config.yaml
activation: "gelu"
attn_scale: 0.125
bias: "all"
parallel_block: true
lr_head: 0.00833
schedule: "wsd"
batch_tokens: 16384
Each number is 200 + 40 x the weight over the matrix's rms, rounded and kept within 0 to 999. Layers, rows and columns count from 0.

# down: layer 2 MLP down (transposed), 640x160, rms 0.103, rows 131-140, columns 0-159
# up: layer 2 MLP up, 640x160, rms 0.135, rows 132-141, columns 0-159
down131,259,243,146,188,159,241,131,219,196,170,204,181,197,208,215,156,243,220,148,234,173,244,165,163,135,140,271,200,236,192,235,166,199,172,213,269,239,209,152,182,84,167,137,198,255,214,261,217,218,244,186,229,152,111,150,306,182,171,200,185,278,191,260,157,206,190,195,160,212,239,176,222,227,220,165,172,209,148,201,185,207,204,207,245,196,194,216,152,184,287,185,246,249,209,109,161,186,263,217,230,174,206,233,241,159,172,211,182,192,233,130,217,209,167,209,201,200,147,158,207,200,262,211,245,169,149,216,223,161,183,187,247,256,183,269,172,232,153,191,182,212,164,232,208,205,154,202,161,242,234,207,186,194,197,216,224,207,191,247,245
up132,165,305,156,113,347,174,133,214,205,356,132,225,230,195,189,233,280,268,188,178,216,153,178,275,83,153,290,262,155,280,142,280,97,173,149,250,173,225,175,236,152,142,231,254,297,129,129,184,179,263,232,174,98,217,328,85,162,176,134,221,227,194,202,179,253,201,183,219,133,147,179,152,135,161,275,268,169,201,129,124,160,140,195,160,230,192,129,233,178,248,201,194,243,190,252,228,263,144,274,268,217,111,258,193,256,197,199,167,280,227,232,240,181,220,270,254,188,199,100,239,184,223,178,218,165,198,149,145,270,186,136,168,221,163,227,177,191,91,209,233,136,164,155,162,290,158,287,238,251,170,219,175,228,190,230,197,186,227,182,279
down132,196,197,98,143,224,295,211,308,167,249,215,261,115,177,176,165,127,176,215,252,192,252,189,228,224,179,111,262,235,227,198,157,171,217,256,287,186,198,124,239,206,188,201,177,284,213,238,213,239,189,226,220,257,218,237,214,289,180,123,189,291,191,155,126,137,199,216,191,166,150,203,231,211,166,146,268,190,133,243,131,158,208,242,162,189,211,175,226,217,213,312,139,202,213,195,203,208,207,260,202,169,219,170,185,152,218,208,234,163,162,187,205,83,218,263,254,245,104,269,198,145,240,212,179,217,298,161,150,184,190,143,196,232,265,205,244,253,241,235,133,181,161,250,122,199,187,314,213,264,136,274,150,122,205,218,140,177,181,156,200
up133,201,197,203,199,206,195,203,186,195,197,207,197,187,215,200,201,199,201,192,203,201,194,195,211,192,204,207,206,201,196,187,189,202,196,201,201,204,196,200,197,204,197,198,201,205,199,195,200,196,201,202,202,195,208,198,195,204,206,204,193,201,201,194,188,207,201,214,192,193,193,199,200,195,197,209,218,209,207,205,199,193,204,195,199,190,199,210,200,210,202,182,189,196,196,200,197,195,204,203,192,198,204,205,195,203,186,190,203,198,196,201,200,201,201,187,196,201,175,187,198,196,206,207,192,193,187,196,192,193,202,188,199,198,208,187,208,211,203,197,210,196,201,196,202,202,197,196,210,201,198,202,200,205,205,199,205,201,204,203,202
down133,203,199,195,200,201,201,200,197,202,204,201,199,202,199,201,199,199,201,201,197,201,204,201,202,200,202,198,198,199,198,200,198,200,199,200,200,201,200,200,198,202,200,201,201,199,199,198,198,201,203,200,201,200,199,200,201,200,202,202,199,196,203,198,203,198,198,199,200,199,202,201,201,198,201,202,196,198,199,199,201,200,201,201,201,198,202,200,197,201,197,199,199,201,196,200,199,200,203,198,198,202,202,199,198,201,198,198,201,197,200,197,197,196,198,199,200,200,198,195,203,199,200,199,201,197,203,200,200,197,199,196,200,197,200,199,200,200,200,200,201,203,196,196,200,202,199,201,199,199,201,200,201,201,201,198,199,201,201,200,201
up134,163,174,154,196,176,213,188,275,191,198,202,205,170,310,270,141,146,175,284,185,248,203,176,110,214,300,179,216,158,213,267,242,235,176,196,211,236,240,193,138,186,167,186,104,147,147,222,127,160,200,99,115,247,185,259,182,197,224,188,219,207,162,176,217,168,166,264,183,220,160,153,211,239,193,222,190,211,211,166,196,245,164,177,170,199,210,196,254,216,249,146,249,183,213,176,154,154,206,209,205,113,231,212,189,215,259,169,214,192,148,286,143,178,287,333,244,162,255,215,326,139,191,197,166,223,215,190,178,155,245,223,248,136,185,150,241,323,293,180,169,204,64,166,220,255,250,135,201,225,235,200,218,207,207,212,290,210,110,167,288
down134,207,232,181,251,119,176,283,156,139,331,231,267,230,139,221,209,210,283,221,195,205,255,196,174,171,201,250,183,197,127,198,195,183,184,222,195,127,141,175,173,110,251,177,227,275,253,100,255,175,187,170,234,170,197,164,195,164,252,166,143,230,215,119,111,152,195,212,122,179,119,239,227,204,246,225,188,249,189,204,222,178,220,225,157,277,156,217,203,295,136,227,166,211,191,267,127,268,89,230,186,237,267,234,170,177,160,238,212,232,250,217,244,209,236,219,198,289,231,118,237,158,272,245,87,279,225,204,197,199,250,275,169,214,132,264,181,233,235,148,261,126,171,275,126,241,148,192,180,245,234,71,221,254,160,158,181,130,158,155,256
up135,181,264,138,176,203,166,195,208,190,329,162,195,124,197,211,189,165,147,128,244,197,312,214,258,219,245,129,212,278,272,226,187,213,217,203,143,250,197,186,281,153,121,140,186,194,209,111,214,200,164,120,182,190,193,241,200,189,188,198,201,164,207,213,174,276,215,149,137,211,189,147,178,249,217,226,196,169,211,181,194,197,273,298,194,219,192,120,210,197,232,236,214,166,191,184,204,214,200,250,163,217,180,196,207,234,142,202,281,192,186,227,192,87,263,195,263,197,217,263,196,197,182,238,139,255,159,154,206,235,278,176,189,138,208,180,236,184,167,174,204,153,121,205,110,200,188,215,222,276,169,228,152,175,215,170,228,234,200,256,339
down135,158,178,175,184,201,158,242,135,185,187,138,201,155,221,217,172,257,162,181,206,226,238,170,236,182,245,214,146,180,206,225,189,179,181,184,203,170,130,160,169,128,188,169,204,146,272,219,180,250,183,170,171,124,253,252,243,232,184,229,139,179,183,172,188,266,237,265,246,158,174,78,226,189,192,235,200,150,244,181,261,209,215,213,224,214,228,145,193,230,161,199,154,202,150,248,267,130,220,205,172,204,138,183,204,167,172,106,190,91,175,197,234,228,210,261,184,177,254,219,176,263,196,280,216,207,234,242,241,239,201,241,201,171,304,214,218,242,240,177,143,236,194,190,211,212,123,258,201,174,291,192,180,171,222,216,215,261,171,162,294
up136,194,165,152,203,194,214,141,233,167,179,193,219,257,221,205,203,177,162,222,145,239,218,234,154,189,257,158,195,213,202,246,220,223,235,230,193,206,144,280,214,174,152,170,224,154,196,259,263,180,197,216,130,243,162,157,277,143,130,230,185,143,219,201,160,152,129,276,239,162,180,47,108,284,176,292,198,222,249,219,214,215,162,263,302,211,211,143,162,187,204,236,195,296,301,226,217,179,194,220,146,206,98,218,175,196,264,221,168,220,197,159,181,225,221,116,206,182,210,222,194,222,173,193,180,183,232,188,216,213,178,163,200,232,226,147,216,228,196,172,184,149,243,210,174,227,212,158,263,269,231,210,173,181,267,181,211,166,117,251,217
down136,84,242,302,184,157,251,184,229,165,112,203,228,234,149,151,282,210,176,228,245,269,188,217,183,221,301,243,235,197,130,184,159,218,296,189,195,207,156,188,203,193,148,230,190,179,254,217,209,214,208,143,166,237,274,162,243,249,263,168,248,230,190,247,115,211,303,235,138,243,163,173,211,181,183,193,204,156,240,212,243,161,157,121,144,320,198,152,189,200,203,174,231,184,205,237,270,206,277,189,152,204,297,155,173,182,245,221,222,238,187,198,220,191,184,101,204,114,206,168,231,139,183,166,96,261,173,174,192,186,242,250,168,236,238,180,249,159,250,167,257,214,160,166,194,210,113,264,114,137,136,218,167,127,200,207,271,263,216,173,145
up137,197,199,198,191,194,203,205,211,201,195,202,201,191,199,206,202,202,196,199,203,204,204,199,192,211,196,200,195,196,195,192,199,189,200,192,205,195,202,204,205,201,208,198,201,198,196,191,206,198,198,203,198,198,198,200,203,194,212,194,183,201,194,205,197,179,199,203,208,207,207,204,201,206,203,200,199,192,195,187,200,198,198,200,192,200,194,193,197,187,201,202,210,205,201,199,191,207,202,201,199,201,201,192,199,203,204,201,203,202,200,198,196,202,196,206,190,196,210,198,198,199,195,196,199,203,180,197,194,203,204,202,182,208,204,210,204,208,198,202,190,201,200,204,194,196,205,204,193,209,204,194,187,218,200,192,198,199,196,197,197
down137,201,199,199,198,199,198,198,202,197,200,199,204,200,200,200,199,202,200,199,199,202,197,198,200,198,203,197,200,199,202,200,200,199,198,200,202,198,197,200,198,197,201,200,200,198,199,200,197,200,202,200,198,202,199,204,200,200,196,198,200,198,201,202,201,199,197,196,198,202,198,203,200,200,200,198,202,198,200,201,202,201,199,199,200,200,204,199,202,203,198,199,203,198,199,200,199,200,196,203,202,200,200,201,198,197,200,198,197,197,199,198,198,201,201,203,202,200,200,201,197,201,202,204,199,199,202,197,201,198,199,199,199,199,199,200,200,201,201,200,201,200,201,202,200,198,198,198,199,198,201,202,198,199,198,199,200,200,200,200,200
up138,195,192,199,202,193,213,185,207,204,201,197,198,197,197,207,199,201,203,191,204,210,197,185,188,207,185,194,187,196,202,205,205,197,204,205,195,196,201,203,208,193,197,207,195,196,205,201,203,198,189,196,196,192,200,200,197,196,221,193,197,197,207,200,201,180,198,203,197,216,196,206,195,187,203,182,197,204,191,194,200,201,201,215,194,204,199,191,193,199,205,203,205,199,197,201,206,206,196,200,190,201,204,195,195,199,199,205,193,213,203,201,188,196,194,208,200,195,201,199,202,204,196,195,211,195,204,197,209,193,191,207,212,203,202,209,194,199,202,208,180,207,206,199,202,190,199,208,209,213,206,202,192,206,207,186,200,209,194,200,201
down138,200,200,199,198,198,200,198,199,199,192,198,201,199,199,200,198,201,200,200,200,199,198,199,199,197,197,201,203,200,199,201,200,202,199,198,197,200,200,199,199,200,199,199,197,198,200,201,200,199,199,198,198,197,199,196,198,201,199,198,198,200,202,200,202,206,200,198,199,200,198,200,199,201,202,198,202,198,199,203,197,201,200,199,198,200,200,200,200,198,199,200,196,197,201,202,199,198,195,199,200,202,197,199,200,196,202,198,201,195,200,198,202,200,198,197,202,200,199,199,197,200,201,199,199,201,198,197,203,199,205,200,204,202,201,199,203,200,200,199,201,199,205,199,200,200,196,200,197,198,200,199,201,201,200,199,200,200,195,200,199
up139,242,229,179,197,209,137,155,277,226,344,122,247,200,207,236,142,216,240,154,187,217,164,178,86,197,262,224,174,196,303,154,155,189,280,296,145,203,195,200,177,169,191,182,238,202,235,150,194,87,176,231,135,210,149,192,188,211,228,199,130,205,81,190,219,185,225,247,141,178,238,162,232,155,110,321,148,175,250,114,233,165,188,120,211,297,262,292,236,191,235,328,213,269,201,219,222,207,191,228,160,164,79,146,254,219,262,240,157,163,169,159,249,146,214,210,233,231,188,226,278,337,119,261,166,194,195,159,137,198,237,179,198,213,159,169,179,202,282,143,193,200,177,208,93,190,232,167,242,266,213,188,165,208,291,169,233,191,179,188,164
down139,219,99,317,73,284,214,187,186,178,207,268,170,146,223,241,181,244,280,244,198,227,189,229,186,226,174,270,146,204,171,173,236,201,220,235,217,195,238,151,160,229,245,206,156,173,261,166,234,188,254,270,169,229,214,185,204,258,277,345,145,256,167,109,177,169,205,181,146,243,194,214,176,109,180,223,232,157,141,133,220,237,223,171,198,145,218,277,228,171,151,197,224,201,190,143,236,234,174,281,71,240,201,216,137,217,316,119,182,208,289,170,148,201,101,224,137,199,260,117,212,260,223,165,98,207,244,160,230,149,168,251,115,236,150,212,175,108,176,248,217,178,94,212,237,193,265,215,251,145,242,183,183,204,238,251,192,133,300,189,227
up140,197,123,199,277,250,222,189,178,120,207,180,253,171,245,228,253,160,263,214,188,212,220,224,158,148,181,230,245,291,190,235,213,159,183,176,161,128,104,278,172,167,208,149,95,237,137,212,171,119,259,175,207,261,181,271,224,259,162,237,217,114,141,148,231,165,260,253,120,203,184,198,275,121,242,194,219,216,105,158,198,168,239,161,231,147,193,239,176,154,263,311,222,162,243,122,148,150,264,209,252,96,109,110,203,133,226,227,167,231,199,220,257,176,244,266,113,192,250,117,295,265,180,204,218,217,190,265,219,259,223,257,179,180,170,203,247,289,214,285,157,213,170,126,155,145,146,149,234,235,260,196,156,146,201,223,266,168,236,186,273
down140,176,255,181,142,148,277,313,194,156,80,222,232,141,346,176,246,293,248,167,176,113,192,238,227,183,231,138,229,166,185,180,221,215,282,307,158,175,243,241,146,240,166,201,245,197,214,222,181,150,231,172,190,234,205,193,219,169,108,194,267,213,116,206,241,167,185,166,262,136,271,210,193,83,158,213,191,199,239,193,203,182,282,246,156,177,242,238,212,204,139,157,162,169,242,305,257,191,256,166,142,193,87,216,255,223,175,230,176,247,154,231,173,147,188,179,292,141,287,203,163,240,191,170,263,178,161,120,181,96,229,217,179,237,178,174,154,192,183,184,225,181,166,185,163,259,186,144,141,250,273,263,132,205,235,172,140,220,209,203,154
up141,195,195,199,212,200,216,195,207,202,205,201,192,198,208,206,201,205,203,214,192,203,193,195,195,185,201,190,199,200,198,211,195,200,200,214,203,196,203,200,207,199,194,212,196,198,213,204,197,206,201,202,200,196,191,199,204,197,198,209,211,206,178,194,200,196,191,192,197,196,222,202,196,195,198,191,202,194,206,193,187,204,205,211,201,204,205,196,203,187,202,202,194,197,193,201,197,210,207,203,199,206,201,200,207,208,204,199,187,194,205,211,195,198,205,193,188,197,192,196,195,197,220,188,214,205,210,200,195,200,197,210,209,190,202,202,196,205,203,195,208,191,217,196,200,197,193,201,206,195,200,204,201,191,197,190,209,208,199,194,208